config.toml
n_kv_head = 4
d_mlp = 2048
vocab_size = 32000
norm = "rmsnorm"
rope_fraction = 1.0
bias = "none"
init = "normal"
init_std_qkv = 0.024
beta2 = 0.95
warmup_steps = 200
decay_fraction = 0.917
batch_tokens = 131072
train_tokens = 599300000
steps = 4573
dataset = "wikipedia_en"
Each number is 200 + 20 x the weight over its row's rms, rounded and kept within 0 to 999. Layers, rows and columns count from 0. The size before them is the row's rms in percent of the matrix's.

# o: layer 2 attention output (transposed), 768x768, rms 0.0673, rows 193-208,257-272,320-335, columns 576-623
# v: layer 2 attention value, 256x768, rms 0.068, rows 65-80, columns 576-623
o320,105,212,202,187,196,215,216,197,231,246,190,184,201,182,169,194,193,230,177,211,217,194,216,199,200,243,198,209,196,226,202,172,184,177,204,214,222,217,155,234,220,202,181,160,237,170,192,191,203
v65,094,189,197,202,212,186,197,191,211,168,183,203,221,197,216,195,197,202,215,200,187,175,207,163,167,183,230,199,219,201,185,261,199,178,198,205,193,216,218,209,187,163,199,166,206,194,224,222,234
o193,093,167,192,153,200,192,210,217,186,222,205,195,173,181,167,204,195,189,216,178,203,173,221,236,212,195,194,171,189,207,221,236,151,190,185,227,180,173,194,162,192,238,175,202,216,190,202,219,189
o257,100,189,230,193,231,219,191,192,170,239,217,201,189,215,215,225,208,187,208,180,176,213,214,187,200,208,203,173,244,227,191,248,195,204,186,238,213,196,233,204,218,198,182,196,194,219,217,203,222
o321,108,227,219,205,221,203,228,214,206,194,209,220,219,213,188,213,241,200,210,242,223,196,201,211,177,214,199,204,225,185,174,185,208,209,190,184,232,229,192,194,237,175,229,223,216,201,194,250,208
v66,103,188,202,195,215,193,179,212,190,209,189,182,218,188,172,174,188,174,201,225,197,197,199,195,198,192,198,217,191,185,192,202,239,257,199,207,207,231,202,182,184,163,185,200,195,200,195,219,206
o194,095,223,204,231,212,211,187,197,202,190,203,200,185,228,188,186,192,193,214,200,193,151,188,222,184,214,244,251,199,189,191,180,237,201,189,184,215,209,212,222,206,182,187,196,212,184,221,191,176
o258,103,210,183,227,213,191,182,246,179,198,218,199,233,199,170,207,200,190,200,206,213,181,185,201,167,224,199,191,220,213,203,232,200,214,181,212,177,218,166,180,179,157,211,181,189,188,176,226,200
o322,112,189,196,207,191,181,201,211,216,198,200,194,222,198,251,219,230,168,180,206,204,201,203,196,190,169,151,199,204,198,224,188,156,174,202,192,216,182,185,212,260,222,222,222,183,198,198,180,200
v67,102,193,189,198,202,199,185,202,182,212,215,179,185,200,159,185,223,217,172,202,174,200,234,171,199,188,209,187,183,196,224,203,199,198,202,208,191,194,195,177,205,213,215,189,200,204,207,215,232
o195,097,192,205,197,165,175,219,187,221,200,200,202,196,210,207,214,185,190,206,223,200,208,219,200,182,144,250,217,224,237,200,221,186,226,219,215,181,184,208,216,195,182,180,203,199,179,189,208,211
o259,107,223,229,176,207,227,202,204,202,200,187,182,207,221,205,204,200,253,209,212,180,205,200,194,211,204,209,209,198,198,216,220,167,184,232,214,180,233,194,185,201,199,215,191,198,173,210,175,193
o323,108,220,222,188,209,228,184,175,227,195,209,191,218,211,225,227,188,194,204,183,186,220,176,218,193,193,188,210,206,203,181,258,220,197,213,189,204,226,172,217,216,209,198,216,226,184,183,173,184
v68,105,209,202,165,193,197,238,215,217,224,211,186,199,164,186,206,207,202,226,217,218,216,202,216,180,189,192,226,226,150,229,174,208,200,210,197,179,200,205,217,211,214,224,208,206,189,224,182,174
o196,104,192,235,222,211,224,188,208,206,211,222,183,211,189,162,228,198,238,184,173,215,173,224,215,198,190,226,208,179,185,171,211,198,191,199,204,186,177,239,185,201,227,205,216,210,189,209,195,218
o260,107,193,176,180,208,202,182,216,232,233,223,185,174,191,210,227,182,250,198,183,216,234,176,221,177,197,195,198,232,186,195,199,197,176,183,231,221,230,201,218,227,191,204,188,218,212,221,168,189
o324,105,196,166,186,201,187,200,197,173,180,207,206,190,206,259,174,207,176,168,201,206,193,205,203,248,201,221,182,197,194,223,242,206,235,208,206,205,216,192,206,143,202,203,200,177,213,180,204,202
v69,105,163,204,163,212,189,210,202,191,197,242,198,205,190,254,224,227,215,208,211,169,208,239,188,211,174,197,185,218,190,217,209,204,207,201,190,182,204,218,257,201,203,224,255,193,156,211,153,184
o197,094,185,208,193,186,210,196,200,238,204,206,229,190,160,189,185,224,215,200,214,175,203,175,219,212,216,162,233,228,170,167,167,214,180,177,239,187,214,150,195,205,238,209,185,187,203,200,206,210
o261,105,195,189,200,206,192,213,189,216,192,232,216,209,205,181,223,223,182,208,172,191,208,185,183,202,164,186,166,206,177,201,188,193,185,196,238,181,188,215,179,218,182,195,220,218,195,217,179,234
o325,106,223,204,214,192,201,206,225,194,227,196,169,193,193,180,191,182,195,234,185,189,204,191,168,200,225,198,197,181,253,226,230,206,218,186,167,216,218,181,191,191,213,208,211,182,222,199,208,171
v70,096,199,181,181,217,212,209,248,219,183,202,192,202,185,235,200,174,203,187,191,180,209,221,188,167,161,199,192,215,168,183,171,190,202,220,179,167,199,230,197,164,236,194,207,176,187,155,237,170
o198,092,200,223,197,206,171,181,176,217,219,212,214,206,203,216,171,207,211,206,211,206,239,224,228,180,193,148,214,190,191,204,153,236,205,228,175,192,231,189,198,161,196,255,187,198,224,188,183,228
o262,107,182,188,192,236,211,187,205,183,199,203,200,183,194,203,203,204,212,175,211,172,216,202,171,180,216,222,202,201,179,224,194,185,208,180,179,218,212,209,226,209,190,201,190,172,205,184,206,186
o326,106,161,241,171,207,175,186,171,203,204,205,161,209,227,197,210,212,198,238,182,211,174,186,156,219,219,212,221,202,228,173,223,205,215,202,188,205,170,195,191,180,205,182,218,238,184,185,194,225
v71,096,240,207,228,193,228,197,194,180,199,221,207,177,204,198,203,219,221,190,216,173,245,207,192,206,183,175,180,196,199,206,232,202,203,204,220,178,221,202,190,226,205,202,219,159,200,217,208,215
o199,094,202,196,217,219,193,199,214,206,171,245,189,154,191,191,184,218,174,208,179,193,148,171,191,172,224,195,179,204,214,171,244,217,198,189,205,247,209,222,198,200,213,186,212,213,218,180,217,215
o263,106,197,169,207,201,223,220,210,163,216,215,193,207,225,222,204,214,225,242,228,211,161,178,236,222,191,215,190,183,226,158,210,212,201,188,244,208,235,230,212,236,231,213,173,192,197,231,197,205
o327,101,182,198,204,173,180,193,203,239,175,178,172,209,185,176,182,170,200,200,179,198,213,199,201,207,222,204,176,245,154,200,161,174,184,184,206,198,185,153,179,188,215,232,180,191,188,176,226,196
v72,101,252,204,191,176,215,201,194,190,179,196,207,212,221,226,185,230,207,226,211,185,210,184,196,213,183,168,189,163,179,208,202,217,225,203,211,229,185,171,156,202,173,165,211,188,193,220,158,204
o200,098,186,187,211,182,152,228,207,220,196,203,224,199,196,220,194,200,169,217,191,199,176,182,228,139,222,202,147,206,209,199,220,215,170,208,201,210,226,188,197,212,202,205,213,194,205,191,219,215
o264,109,249,171,186,190,191,184,232,231,199,194,179,161,223,213,191,185,193,247,181,199,193,197,209,178,207,208,234,157,162,211,199,215,183,248,241,183,216,234,168,230,221,223,198,182,206,224,187,204
o328,104,196,206,194,191,191,214,184,221,226,193,204,203,197,149,180,205,193,180,202,210,188,210,228,212,216,213,196,226,222,193,194,223,188,186,153,232,189,212,198,191,189,185,181,190,190,206,193,196
v73,102,244,214,188,209,187,204,171,203,199,218,199,200,184,195,202,219,192,188,200,192,188,220,207,219,187,214,155,140,168,230,213,172,184,209,222,186,209,233,163,199,212,155,230,196,205,176,176,194
o201,092,221,223,210,193,147,205,254,197,196,179,205,174,193,196,176,182,205,192,194,173,187,174,194,175,201,177,175,240,198,190,217,214,234,202,230,180,232,242,178,190,235,210,200,221,196,220,219,199
o265,101,197,186,199,199,179,202,168,210,183,206,194,207,194,185,202,197,210,238,190,192,193,166,207,210,204,181,214,184,200,260,219,203,170,153,223,225,202,191,211,209,244,231,204,184,163,185,187,194
o329,109,209,180,207,217,227,241,239,172,189,219,190,206,180,232,213,223,224,191,202,200,223,194,180,161,209,213,184,208,197,166,202,205,155,230,189,196,211,149,217,219,183,222,167,180,197,200,213,177
v74,102,206,166,180,197,190,195,230,183,214,216,204,246,211,178,189,211,208,162,200,201,207,227,228,213,185,217,191,199,204,179,209,213,200,215,201,201,182,184,184,187,189,187,181,197,210,204,220,197
o202,091,217,201,185,185,228,223,209,211,197,202,197,188,203,189,207,228,204,210,214,180,210,221,217,169,196,196,214,204,206,203,182,211,239,173,217,205,185,236,192,187,243,208,224,191,205,200,186,198
o266,108,190,228,197,186,154,189,229,196,192,202,182,188,234,209,191,212,207,201,207,185,206,211,211,195,204,222,209,245,213,189,184,171,229,199,216,186,210,232,203,159,212,172,195,196,179,206,179,192
o330,105,170,214,180,210,209,229,184,185,198,222,197,212,192,200,212,193,216,213,188,196,228,195,196,184,193,201,211,214,185,230,194,251,178,202,184,210,162,211,201,190,177,223,216,248,224,192,193,231
v75,094,176,211,159,197,198,210,186,150,180,184,237,171,191,178,204,188,185,172,201,204,219,188,223,218,162,218,216,181,214,234,163,199,176,206,230,182,155,195,214,180,206,179,194,218,190,201,227,242
o203,097,174,178,241,200,201,186,186,203,228,198,193,215,185,232,185,186,218,200,201,166,202,185,191,192,219,185,179,186,223,212,198,197,182,176,210,204,198,211,199,194,168,233,201,209,195,163,213,186
o267,102,185,197,197,209,211,212,246,178,205,221,180,244,201,205,209,223,214,185,199,197,207,201,227,153,198,190,207,196,183,191,203,193,216,207,180,209,172,205,218,194,202,226,199,222,229,220,191,186
o331,102,201,180,219,187,209,231,192,260,196,193,196,209,206,199,195,197,177,172,201,221,202,205,198,219,168,173,205,190,181,160,215,189,212,204,212,208,212,212,205,220,233,188,252,175,215,205,215,213
v76,107,202,221,223,217,179,149,186,177,189,187,174,209,135,185,209,204,183,231,188,205,187,214,213,215,194,247,199,193,206,186,257,218,183,199,184,180,219,180,218,201,234,197,183,202,219,231,211,186
o204,095,203,206,213,202,171,204,209,222,168,213,205,229,219,179,186,215,199,199,231,184,171,226,219,207,210,222,204,223,214,227,208,189,196,215,181,200,182,232,196,195,206,213,197,200,213,183,228,196
o268,096,204,175,172,202,197,178,199,178,197,193,186,183,177,192,168,183,198,192,194,232,203,212,212,203,220,229,158,193,173,219,219,183,194,195,184,254,224,205,228,227,241,199,199,177,203,218,195,213
o332,109,196,197,192,223,202,223,189,200,203,230,182,213,230,175,198,255,219,214,205,193,209,196,222,236,204,170,206,177,166,167,192,201,181,179,187,197,214,172,211,206,186,182,230,192,171,163,161,199
v77,097,233,196,211,203,190,197,204,179,195,202,224,202,187,208,202,168,200,216,187,210,199,235,196,171,152,189,222,171,189,148,203,200,184,196,192,193,199,194,223,194,230,181,172,189,184,213,232,178
o205,089,220,201,171,212,207,223,190,218,207,185,196,199,182,191,206,214,234,211,216,196,189,196,258,192,222,215,214,158,186,252,202,215,198,199,236,244,195,181,176,201,216,199,197,206,219,218,165,227
o269,108,169,178,199,201,236,197,178,228,179,190,225,211,230,181,192,193,180,183,210,220,238,202,192,225,225,191,180,176,210,179,185,200,175,138,226,214,191,230,189,178,201,214,224,203,210,204,189,187
o333,106,192,178,219,176,178,184,210,182,206,216,179,237,226,229,197,186,202,196,199,196,215,158,235,196,173,213,203,225,207,195,219,193,210,197,124,192,217,206,196,211,191,197,182,160,176,219,233,179
v78,103,217,195,197,156,195,205,203,205,177,229,198,188,211,195,182,196,198,210,232,194,204,224,191,173,149,197,213,217,202,230,208,186,191,184,192,210,187,202,180,226,180,178,209,199,223,209,216,211
o206,096,177,204,235,222,208,182,227,221,208,190,196,165,171,234,263,160,195,212,186,209,183,182,191,183,211,176,235,226,204,197,243,209,205,234,168,187,191,206,182,175,173,172,207,212,188,199,204,192
o270,107,196,161,202,185,219,177,196,198,177,214,202,186,191,177,182,190,193,216,212,219,198,185,178,157,182,227,212,224,186,184,198,175,175,189,200,191,234,178,189,194,229,203,219,230,210,233,238,196
o334,104,175,190,214,201,199,207,234,217,221,219,202,205,192,197,203,211,203,196,151,233,179,216,185,215,237,207,171,212,196,186,182,213,196,173,190,203,194,255,206,207,222,227,194,186,202,193,191,184
v79,102,217,191,219,208,205,205,207,167,180,208,222,166,176,206,220,209,189,186,213,196,214,198,182,190,200,176,196,187,189,183,253,215,234,191,198,184,202,189,169,214,199,185,207,204,175,251,196,165
o207,101,238,219,156,191,208,179,180,196,196,184,174,184,205,174,211,228,170,195,142,210,211,195,182,182,180,213,193,214,168,217,184,177,179,179,184,211,243,231,188,199,179,196,204,189,184,213,195,231
o271,101,180,212,200,197,161,196,196,209,198,204,207,176,191,239,186,184,205,208,191,197,197,213,190,195,196,181,205,210,183,201,190,197,189,196,177,182,220,195,156,184,213,205,206,192,193,261,211,211
o335,105,209,240,203,212,195,236,179,184,204,219,258,168,213,212,213,171,219,195,210,173,181,219,222,208,179,215,207,217,233,219,221,177,204,201,202,199,206,208,209,196,207,192,203,176,206,186,220,196
v80,102,201,201,174,210,200,204,185,187,226,207,201,197,217,219,185,234,186,213,219,208,181,231,229,232,186,192,194,213,251,193,224,203,181,226,181,167,211,170,195,166,188,226,198,211,167,183,183,223
o208,100,229,199,202,212,150,206,177,202,223,227,201,197,175,210,196,204,184,221,179,199,189,226,207,223,199,206,203,186,196,184,186,199,203,207,229,194,224,193,184,238,212,167,189,185,192,187,181,217
o272,105,186,176,246,205,216,181,194,175,203,188,188,203,214,171,185,228,219,172,187,208,181,198,177,223,215,192,185,200,229,194,216,187,162,213,198,240,201,205,187,222,208,234,212,188,202,192,211,178